config.yaml
n_layer: 16
d_model: 576
n_head: 7
n_kv_head: 1
head_dim: 64
d_mlp: 1152
vocab_size: 32000
activation: "swiglu"
norm: "rmsnorm"
norm_place: "pre"
norm_eps: 1e-05
positions: "rope"
rope_base: 1810.0
rope_fraction: 1.0
qk_norm: true
attn_scale: 0.125
bias: "none"
tie_embeddings: false
parallel_block: false
init: "normal"
init_std_qkv: 0.0179
init_std_o: 0.0202
init_std_up: 0.0179
init_std_down: 0.0
init_mimetic: 0.5
optimizer: "adamw"
lr: 0.00136
beta1: 0.9
beta2: 0.99
weight_decay: 0.18
lr_head: 0.00924
grad_clip: 1.0
warmup_steps: 566
schedule: "wsd"
decay_fraction: 0.785
decay_shape: "linear"
final_lr_fraction: 0.0
batch_tokens: 262144
seq_len: 1024
doc_mask: true
train_tokens: 1185000000
steps: 4521
dataset: "wikipedia_en"
Each number is 200 + 40 x the weight over its row's rms, rounded and kept within 0 to 999. Layers, rows and columns count from 0. The size before them is the row's rms in percent of the matrix's.

# up: layer 13 MLP up, 1152x576, rms 0.0449, rows 216-222, columns 512-575
# down: layer 13 MLP down (transposed), 1152x576, rms 0.0419, rows 216-222, columns 512-575
# gate: layer 13 MLP gate, 1152x576, rms 0.0433, rows 217-223, columns 512-575
up216,094,205,248,167,175,136,205,158,255,164,226,158,140,267,194,188,243,184,210,141,174,216,193,209,274,244,210,202,261,161,213,197,183,216,173,254,239,195,236,179,279,158,196,188,191,188,209,197,161,140,201,237,220,263,160,207,201,210,207,231,207,190,166,260,179
down216,096,193,127,161,193,170,206,303,190,272,171,238,267,243,158,163,193,159,243,237,246,244,185,186,178,207,173,205,179,138,182,205,191,198,232,214,204,143,185,205,178,187,231,196,206,218,187,163,110,204,249,160,160,274,122,181,228,193,178,211,215,152,285,189,180
gate217,097,160,176,296,175,221,203,149,271,183,137,140,183,227,239,239,164,209,247,153,198,221,240,201,223,153,277,138,216,188,223,223,153,251,202,198,257,275,216,146,204,175,215,215,147,235,226,158,170,200,182,201,178,232,216,159,163,193,233,215,198,231,167,229,165
up217,096,243,234,185,172,264,213,157,182,139,150,137,185,207,191,156,175,223,196,278,138,241,211,140,226,219,225,229,319,154,223,160,169,140,185,234,215,176,201,241,119,172,204,151,301,200,195,137,158,230,238,288,200,212,203,168,209,211,214,244,248,175,150,174,152
down217,100,155,203,178,189,267,150,161,255,199,202,216,235,209,134,260,235,178,190,161,257,205,221,212,181,164,241,163,100,130,208,154,196,259,146,219,261,210,172,162,197,179,271,204,187,218,174,171,212,229,204,188,187,179,191,290,194,285,226,230,229,154,142,158,229
gate218,097,228,255,177,148,186,233,162,178,230,215,150,298,210,170,219,164,266,232,134,289,166,154,199,184,257,247,201,238,228,153,279,205,190,222,157,149,152,188,261,193,137,84,170,190,215,201,204,202,142,287,237,203,157,173,285,174,280,226,209,216,185,215,166,274
up218,093,195,197,238,210,242,169,215,246,112,220,207,196,142,216,137,122,197,102,169,188,184,175,195,217,164,223,222,209,221,203,218,234,211,164,158,319,160,250,233,268,162,236,207,232,261,208,201,188,253,212,151,167,124,220,203,149,207,177,172,228,270,212,232,248
down218,099,158,145,201,118,154,244,232,164,230,213,199,163,170,194,194,196,242,177,204,241,236,215,319,176,190,190,193,293,254,178,191,182,202,246,255,158,212,148,249,171,286,256,193,252,43,182,180,226,148,237,118,214,217,211,229,289,102,277,204,204,149,241,127,196
gate219,096,237,192,163,153,178,258,226,228,212,162,200,259,199,238,204,268,209,243,201,218,181,182,170,134,185,293,237,165,152,293,172,94,141,100,215,194,188,220,136,208,132,164,216,254,240,128,167,166,170,249,209,202,177,173,219,186,196,214,184,154,195,166,218,207
up219,098,209,164,210,265,193,292,245,151,211,201,180,236,158,93,284,120,119,185,165,196,212,163,178,194,218,179,170,162,138,148,174,259,232,175,258,178,171,170,169,209,175,216,219,201,230,215,270,234,232,195,245,158,225,230,177,171,236,200,170,177,208,168,174,179
down219,096,169,167,272,298,179,231,234,166,249,206,216,176,208,210,231,283,157,211,225,217,197,281,251,255,200,159,157,193,185,236,181,222,165,195,116,140,133,282,246,263,184,168,177,196,129,226,153,282,233,194,181,272,211,186,162,233,155,232,144,217,218,203,212,199
gate220,092,302,207,165,276,147,263,224,216,197,201,182,134,215,207,171,215,190,226,206,246,176,209,223,212,159,214,198,203,196,175,181,177,125,252,179,114,253,218,198,234,138,174,209,190,201,202,202,250,273,211,189,234,196,152,159,153,223,258,233,247,178,121,156,119
up220,097,212,220,218,144,176,243,193,127,155,251,234,131,248,198,239,235,195,183,223,186,137,225,225,184,193,138,210,307,209,162,203,199,130,151,209,174,153,123,141,250,228,196,192,175,191,210,215,191,197,161,167,205,188,170,211,201,227,172,192,206,137,209,208,211
down220,098,266,213,152,203,195,250,225,248,241,220,190,214,157,179,213,209,144,199,181,192,174,224,302,225,162,195,153,155,126,232,234,177,203,213,181,289,177,166,238,145,195,229,185,173,225,197,188,224,206,134,260,272,187,219,160,161,210,170,215,183,188,198,163,240
gate221,098,189,149,217,209,247,252,161,171,171,238,210,280,221,229,215,219,232,209,194,200,223,234,292,168,237,254,201,137,213,245,217,140,176,198,206,195,175,252,293,177,226,197,211,124,236,209,223,255,180,112,189,169,263,209,205,152,154,180,168,205,183,122,237,176
up221,100,238,156,190,194,176,206,219,198,194,224,219,186,195,194,222,112,170,194,198,133,220,217,249,119,230,272,180,258,152,212,180,227,259,182,239,153,198,161,169,225,232,223,296,210,216,208,152,142,167,239,211,201,185,177,148,266,158,249,184,190,231,198,219,200
down221,098,319,182,251,209,142,171,190,112,215,252,203,204,118,208,225,217,138,197,190,228,220,226,230,207,223,175,164,194,136,183,215,194,214,164,243,265,212,166,227,152,177,200,236,234,234,99,152,220,182,164,225,205,191,236,185,226,190,147,152,207,130,205,198,143
gate222,106,231,183,218,126,98,224,177,241,213,195,206,226,179,223,179,194,182,138,201,216,223,191,128,156,210,218,217,185,184,207,191,188,241,201,268,274,175,160,128,240,149,103,263,175,196,142,256,215,137,253,230,217,202,235,181,190,178,207,247,128,186,211,243,199
up222,101,227,200,242,150,214,189,158,190,113,254,170,224,208,194,105,155,132,187,257,194,190,192,120,136,233,155,210,134,199,169,174,210,174,204,144,297,133,194,159,201,237,122,214,172,158,109,210,144,179,198,165,193,187,235,166,232,174,202,168,176,177,234,181,191
down222,100,178,142,200,192,167,245,192,218,218,329,231,205,203,261,268,212,278,231,160,177,214,146,227,256,208,213,222,213,239,220,139,224,186,199,220,159,216,204,271,225,213,199,231,197,194,319,181,111,199,216,191,186,205,198,208,219,73,138,217,275,162,175,142,181
gate223,101,210,203,161,244,203,164,235,190,228,203,152,161,257,153,195,218,186,207,245,165,201,241,193,252,146,250,192,180,262,190,150,241,152,288,263,107,179,205,275,177,219,199,165,198,220,84,184,209,233,251,195,167,216,214,100,278,216,173,165,160,239,183,259,219